config.toml
num_hidden_layers = 9
attn_scale = 0.125
init_std_down = 0.074
max_seq_len = 256
max_steps = 3556
Each number is 128 + 24 x the weight over the matrix's rms, rounded and kept within 0 to 255. Layers, rows and columns count from 0. Numbers have three digits each.

# down: layer 4 MLP down (transposed), 512x128, rms 0.0741, rows 418-442, columns 0-127
# up: layer 4 MLP up, 512x128, rms 0.0738, rows 419-442, columns 0-127
down418:072146134132134106142131075134113071148152130114156121156099178144115102115165171101144114141095104128139140127135123148139205134179112138108140133099125116105112101149126146150148175118196126124131121084081128151128097152117135134161129153139144144143157136135148109140107151127156167194135122100128135143143108154099119123169196156158145145131159107145134109112108130077116158098117
up419:115157173163120080155136121138128123128128149088114105089132135140172149170163128078120148155131143136092106142090146115123137152108124148139162108166117103113130158127185145144176132135123107120150115092118100124110156119136188119126133139147190095082150124160126103130126116131119130161155163116121115069134097131146102152082145115134133113145092120164170154108135086112151136039116
down419:084091118113098134123121131104129121121135148117166113107090123117103114130127117082133082145142123149117118144125098115116079100062139121137120147102107119141145130142153136096149146096118100113108157091147122144088185151112121156148117082113101139130114110140154138150124092116137115123117142150127075183160149136123092140144127127137128134170144135124149191152105143096192104131153
up420:107155126143102121158145117106110055057157118141095132118136114124166110088088118086096110095103146155144114167124097088112137155120125134123131147124135134095105126120146095124085111139116107108136153126117143109117156157166151096165104151094109160191139101106137138131122110204161127119142167136123111098102101129157177148107132139140165166146122104168115173112125146103093138133108
down420:119099069162114171116087158162134125156091101108156126153187110156134161112171141118079133111135132141127139094131121125119141172173138132165131118126160138142149082124114137091183097134175161092087186168193111159094135126141114144108090181149140085140139124112141095106141173138170093152105089118114131107085105063089126135111108093143146145140133117154162181109096145121138096132160
up421:139108114126105125128109144105143126114118106156134130155096127106131129140133124073153144114171154120132142158163134129142136131113111133114139129149121139125145167174127103143158103099141138140135128157152122115140123155109137165123171120144153133139106180103134155133115093160143166124092155140099148116160132131147132140165079143120122111123130138136131145115151155128107119097096
down421:186147141131149129096176150139107148131130107127093142097128141147135177133124157153117122097119172132095159109149133116163132143155107100133090106105142139136141134109111150123106105111139093115144141138130141108112122107158132139124141134137132089115123062099168113133114110128117108116138114127126157152135103126141136137106115126154163136129163135138103091116124133120130131116148
up422:105124118105117099128099116114128124148097100107086104112131101096136125098164112121113168165175160109145117091132138120133142147150140125146147096122137142168122139139137147127157092144131132133125166110134143140155090107117148119049119128093103115104130086146176118135180110138128149121150123159143147131130110164141140136143138125115140144158153079113129160116120162158126119099111
down422:134161119104105148094097204124129168182130099176137128112144038154136143116083114151099179125110179097109124085139136126109101126114094147134072160144182140122150106138115117150140118119103132116152145115126086141106130093090130118105135141097136159067109109157144131172080164123136136123117145150159158083089076098116138126155166117148073131120108113151084108117145113103144152123154
up423:125145150093086167075139113159132103059141126119091147157092146122162113149117149123132086105144118139156141129122131123087095155119158170101110095143157152083101173124104137117164134139109122126170128078154149115071129131133124151110153080093123127153170133132090099101121097182114143156159110144149128085106098119151106138125154149167156111064124134117135117149130102114129157165147
down423:101131067165178146123144138087163112141138151167135134107129149138142133144158148147157129123128158132090102154117120115168121085103143114149136119079138102112143114113192112096087136140123134142106104124098144156105162113142129121136084143146160162125173136099161095143190120121143104088135103137133127174178119129118134153179160117122144195116100143089083168116102154148074119126121
up424:146117150127135085088125100152130115147098097136125115121181102130130167137133098131159092121120132123115160129088115156120100130152139106101099077119095159133163169111102161151109080153148179072111101131121131090152128107179106157107162164131107148117166114127071107151144091134136124134160140102155133129134136136130128110110123121162121117159133095148154106105157168131116130142133
down424:124075130130154140115111118133138103116156117101169087130083154130106110139182116140099135115112120119117121154102115112146132163139096104147188166130159131172134128149126139115113135154113106129100114111156176123139147154121128101140105132111092136123123134110161141152147178120084148141150144085133153149112134110103130103118156177130189153121154149095128120125100124128161135163102
up425:093135145117110127124102121132128121101155178086097136103144084118138147135140155095114160121128138119138123105146147126128113073149148129115168146105144123090125147120141087145110156113151100169107152158134158130169120047158106153097122143126098138155120107137137125156159102122143087114108137169136184120137171133126142097162121145144116124141092150120148136127152163134112129167125
down425:139114159126153099079130144115118128140113116151139164157081116118170158166100127123147099146109110140151111124141136134112081159123140124114114152132131082163119107124101123161135090137156135108104085133102129080109128160113120143140122153129139118118122155103171066092097126121140121124137128118143101152122115055128061103145146105093153134146115112113126105106096130145113134122101
up426:118130114114120123096118130110105123138138178103128119155166129117131108124153100147173164124109146118145107076108104141097112101157162151100103139084108115147147100155164125129132167131103115150107135122163156135137178113131118143146142137136147136150108128146119087163173164142141116147098114129124147128135119129140125157133116135098128119145124106139153133103135143124118147170111
down426:143101129113114123144136108146136146091099150127092137171116174141134136127129130146147105097105102113134141148125134142134121144111097103139155124155156145119111121114100137144097099104159146151129116121128139120131102139136141108136108107119162083098119114159132176100103109118104119111104149155149115152130156119140162172164088093141113139136120114102110131139121168130089132105193
up427:123110129124175102112103120110134126129155117138117124132129136121081124125159126115086126126147164111149115113135141118138127155151120101174151129108140116150105156116103107153122147143125116133159116132147148126137166130136141093098187141145111142159134148123115155113128155143100122109128112122119116112168123133164102081076162132143148106136117087137084178116114134125135097145091
down427:138117137154110109104146141150136101109124163131157185127093157123142133150124127114141158108145135132106131132132104121137138144172136107145164112119140116099125160151142129139178146126113138111086143121125103104167160086092160141155126094079141131168146080142148149158135100113151105147132140112106113131137121140161142152149095107127119128117144122097125152132107129160144139121095
up428:138138128120167120121131165158151138121141123155127141153166114182113165089104068070079114151133139092080152115120095115108166091133135099127111114168116129105119117099111150119135152140128091113108115108120120109088077128133101092105111119095155132150098107161073146129123119161130159134165185146107125114126123133098173110125132113142122120138103072175135167132135116133129092183132
down428:128120104148106121132115128079132141060101148124109131145103138132123071116175141097115133092091103097102077101118136135153121139129132120126112118123087103136132146123100115095155086107140126131107155143123117166124131138159110077157122151124126111141122138123110116112159143191170120152114138126089159092169116139146136122134129126136130132119112154084068120068128115145109181119138
up429:126163154151129095128105143140101191125127126147135168125074109130124141140119146135107149133164151139144127088141105151169136112142141136129146105164126114120135165136142152105107129138124186078156096141104096094148148151103140124158142106102132141144132104128103086112139078093123120167139129104104140127154105159151136115157118115126093132118132134114169071138094144122151097130118
down429:127134110139143165110160111135136093121104130147111109144142128128122128130111132125148156100121108146134124113104160122152113100159119152108129147136139119130115100112137128118149101136140136157111109147121128124143094154127130135125115119151131135146115159121172113158103117096126078149116121127146120124137136142125139109156138130100178132136144120138119163143114114108140142112081
up430:098149092112114086156153138148086135118111133138111071109132108127113150122114112136149146125134131114127165163138107139116119124113141149122126185139136151169119113162146125162156149172141121097113158156135173105157150147126146150136088125151094146096116112130152094109138113144119153139087140130130122157107137139118146078162086126136120144136162114132122115138138106124080088127152
down430:129112186109118091116087093110151144097142160127125146132100124122102143105147139123142140157109118118110084105116121101121112138125102161116108128133140133115115147114117106117103114108118111126119083117110133144146107110116141128146113131110125122168122156139114111122116129103093132120172125099131156087151121119130137096099146107089142124120133103133126121122093150121111153114113
up431:103132173162120144161115114107129137150106151122159129125128112122155100159108146155132129113120163126145176125122106169178113147112153130067106143124125142144101114122109142140110101089154138082144128109133072142101133111086111114108144134105111119113141115129134131112136117079118141108124095092115098129139144164159137132112124175165108117125128121159092133115135114110130128109089
down431:130136150168092126141143116122120128133176095161069101100160127107148101139101124117085153081157137130118100127099123113139121126114119125121066129114131103118154113134099124141154093110098107137152070124182173140143148102183112095135113132131188111123179103114149124101098149135095114137122122140129160110113134135106129135063148117116135115147123148106128136132163113110061180120144
up432:155120138173131142133094160155117121151145130139129128124166175114140135122125161141145161119152172142167125127137108096130135097117101143109090129141153112148140124169166110077152137141130165119149123136132150159134086120156112115122108156150111135131135077104129143087123102129133116111137097174115186114181123134119146088101167153120092134140100186128144122115075096149146125095118
down432:126118149120157138126150149144109118129111125094114170112113114136145165101109066137135115135116115120126132107142168137133118150115121155098160103144094143108131127096125137128140133149150132162085086121146100104147134107144168161151159135100117119136102138153100145132108153125124113113149126109173129123119117104165160138112056120151109119149133090115110142138099189127108147139122
up433:184116125147119153093126175151170112117130110169146132144122122124077143144159125142137113127136134120106120160180118121103110146087120144123081146142125150179146150107082171109112109145110118131096097173119103114112138121151105148123110127141141122147132145128141108119118102108152141145117114133153117137138133111093156159116152136155121142167112117136133116134148139127127093128129
down433:102167151097183147152113172130116130133141121103111114131152120158128115151099125157127068124108163135097142110072124139175179088089143123117157149094100135096148133085141133139107117065124136127100197139096159122144093134182115119135179088132107139096159107073142125132123095093134135138103120157139127120145077120107133107111169134101101131139132131135120097070119136120116128142109
up434:106108108123125127134113152113131127078122112149139110184136123083124149124111146106115132073125133114094148171140132107123169096112111072132128130182090118156136114156137117128109103159157142163100103132134144135157109133139141100156119109112096157132126142110128151135125133122101152154138102144106151138127107060149149119137117106138116120209134084113156129125147115133131144132112
down434:130113122129134143151131108108113143115109126107106165100151176130156077164159103118125166137141095136123119119164091115128102137146081105103105129137191122139148152096122101154103141130125101139162140140136132086101149139131129139098124128124101091134109116145157096141125161145157124082139177130098129162109118137127126139098162142117136191107144103155126129124109135137168114136086
up435:098135132097153135132108137137118142140103092128145109128126152127096178130127112170177082154120124107159156113155145149110134105123117116121141159152108163123191133135102115103106126135115126111163119137098124094098151118152103084140154146143124144102153102147168159162122106125135141097131167140137131129151144133138139142181125148123118180167155073140118105121112111172118146114189
down435:109133122169070101112143058140108125099142116102137101106103134130162136166176136134134159125126136107114072127111124132133160146145118100170117163154166078073084132151182161110110061090107162080131086086143115138120132127132122152137104086110138102160162092134136144152162135143118110095156105129159063136145129110112139159093135145096144115137079124142147165130128135131106106139098
up436:097154137105160113157130090111137147132089142185143088175115139149114079130113135154108136127104168124113122147155150112152144098092132134092172120143153120152133153093048159122137123161131134135128074133125112121106136069172139135131161115087147084123123112127094182103064127118133141080173160122133114129098186119160136152134108140140160129187130115163074125150133166129115112122159
down436:137149140098137144122119182140138140096126122134176102131131133098125114111119160115160106080140160079118106097107147121137135147144132132123146116108170163090083152114162110123083164172164110163100101125146102095076100127094108151157145152116119143130124154152144127102117165122190134107183145197152171089093099110105148127160182143065132114122071129118124147078141109117157123116129
up437:128148144142138191096124181164162110119136152133127096147097138107183127131167134137149131123148105145143189173138111112108124131142113159118175101112078127101137148138138129158092140127132129120156151138119112137137142128135119140153121142133134078164136105117106134097176136142134147091112149130130107141110130127104119127136172120097146130172112118120169082130142126078156122123140
down437:106137165155101105170091157170111155122118110132148127131200135160162147120123153152097123129149120132128103085121082108108136143116183129107139151132183145134121130128124121097119168104154117101148125138124131127130141146144155141120138129128073142094126121141151111126089143130152180123149140152138129119136154145162142168139104123136161177113158114128109091128133075183147110151135
up438:110102121151134175120093139145164144108147139205138142098120146111110121127159128138134068158166113160128097100129085155164111123139123144114107120147120121145124142121125093094084099127125122126138095124042122083123101157140088103164158158150123141134152091099111130150172105094133084077089083139140086085120128118081132124174146158109092122076124105171139175071106152121079157133143
down438:128079088099118141172115114143157109122091109068151095124130089107073173116164096102103114116187074097119173139132145166142139175119138158109149118124139130101170140089171083149130137095154154174176133066126127139170140184131086108107174151101117099125109094146103158159130105132173124113097114096176090155067124153084150161164108124152091148119136136170129152122120162131138128118118
up439:093112142111157121178120160093130110136090113162145106135086104135113124081077062116144117166142152115109137169102153121095127143155113135163121144117136116149112101153133124108101169148116168107077133125089109140147124115144162121151168140129142136115164118149133100137132151156117139131100176138137115124087097161133146127162139112169118135164138103125149120090136141099124124068125
down439:141107106124125095137109140127114099097094103092098143102126125068149083124112137141104138127145120120098126118130119156148162132120105103114118166185108144119134136138139099064088144083153126144114125112167156139083152160124133135110079172122135165116121132144089146135105126133130149157090188134152153068111093114158150103092106165153143115165158102112140151133160119146127127150132
up440:126119165114133137144113129114177147094163120105111104145119180100176130118119115171189119115100151091118160158157126140151142143142127151111133176108114133145116144147126126127088086134149105137137103133099127130070126118115107126149166134148141105129125109127121139111127132146151092118152163092107104163113175122158161117143162082158130117145114126106144165138110084131093177160124
down440:103165115140103136111179101142129113113131112131146112145164138154127156142112155102077141069141110112157091084135136149113119103140100123117155102170111134097100131127112121111178144118111140124130142131130123127136132125111129106113144103113113126163134124163134116157128084135108123111160123109141146118111109134071119098120115115119132095129116135099120143143116108084165104107068
up441:103100117138130091159110118116140121177130171094123117116111126118153147080125122097115080119118160126088070163194137120118128143122145095127128140139138089110130163111120107084141146145125131172135133138156144156129147142120158130134104133147168118152148109111123099106152141131133090148136086179133135141081138149133117124112146123159124131138166071148148146135120112148164130143118
down441:131143137109113117149135108102134127140144148110148126095134135109092130132153117155146128159083088154141123122147113148078127131137148120169097136133124143128108175101094137143135129135107135115225139175155147109165113141138100122152138111163109086123151093149136142140141158170076165150124151107141165134149111144173152120127129132122136170171128175167158139121109113140109124119137
up442:117137149134119115117139176112142127124081145107090082145145121141150115100129118168141170116152090126141117120104159090085098114102183116096137104130113152111107125142136108118134081148114115152102112115136120120143110157166112112117080104163146118175136133096154119151152094128079139128092110167121121103110083127159148138119095100129152111130131124162116143177173108116172145149112
down442:134186120146109125161143111144136156110110149118107105111155125136106117095130140121125156136136044098114090108111127109117067154076134131125143086107166155143139106135121145170115146153128176126130141109121133125146141124144170113105104094141113138117084130096138131118155149171150117169104096132101105155075118104112161135098087095079165162147111141121163123107101119095117092162134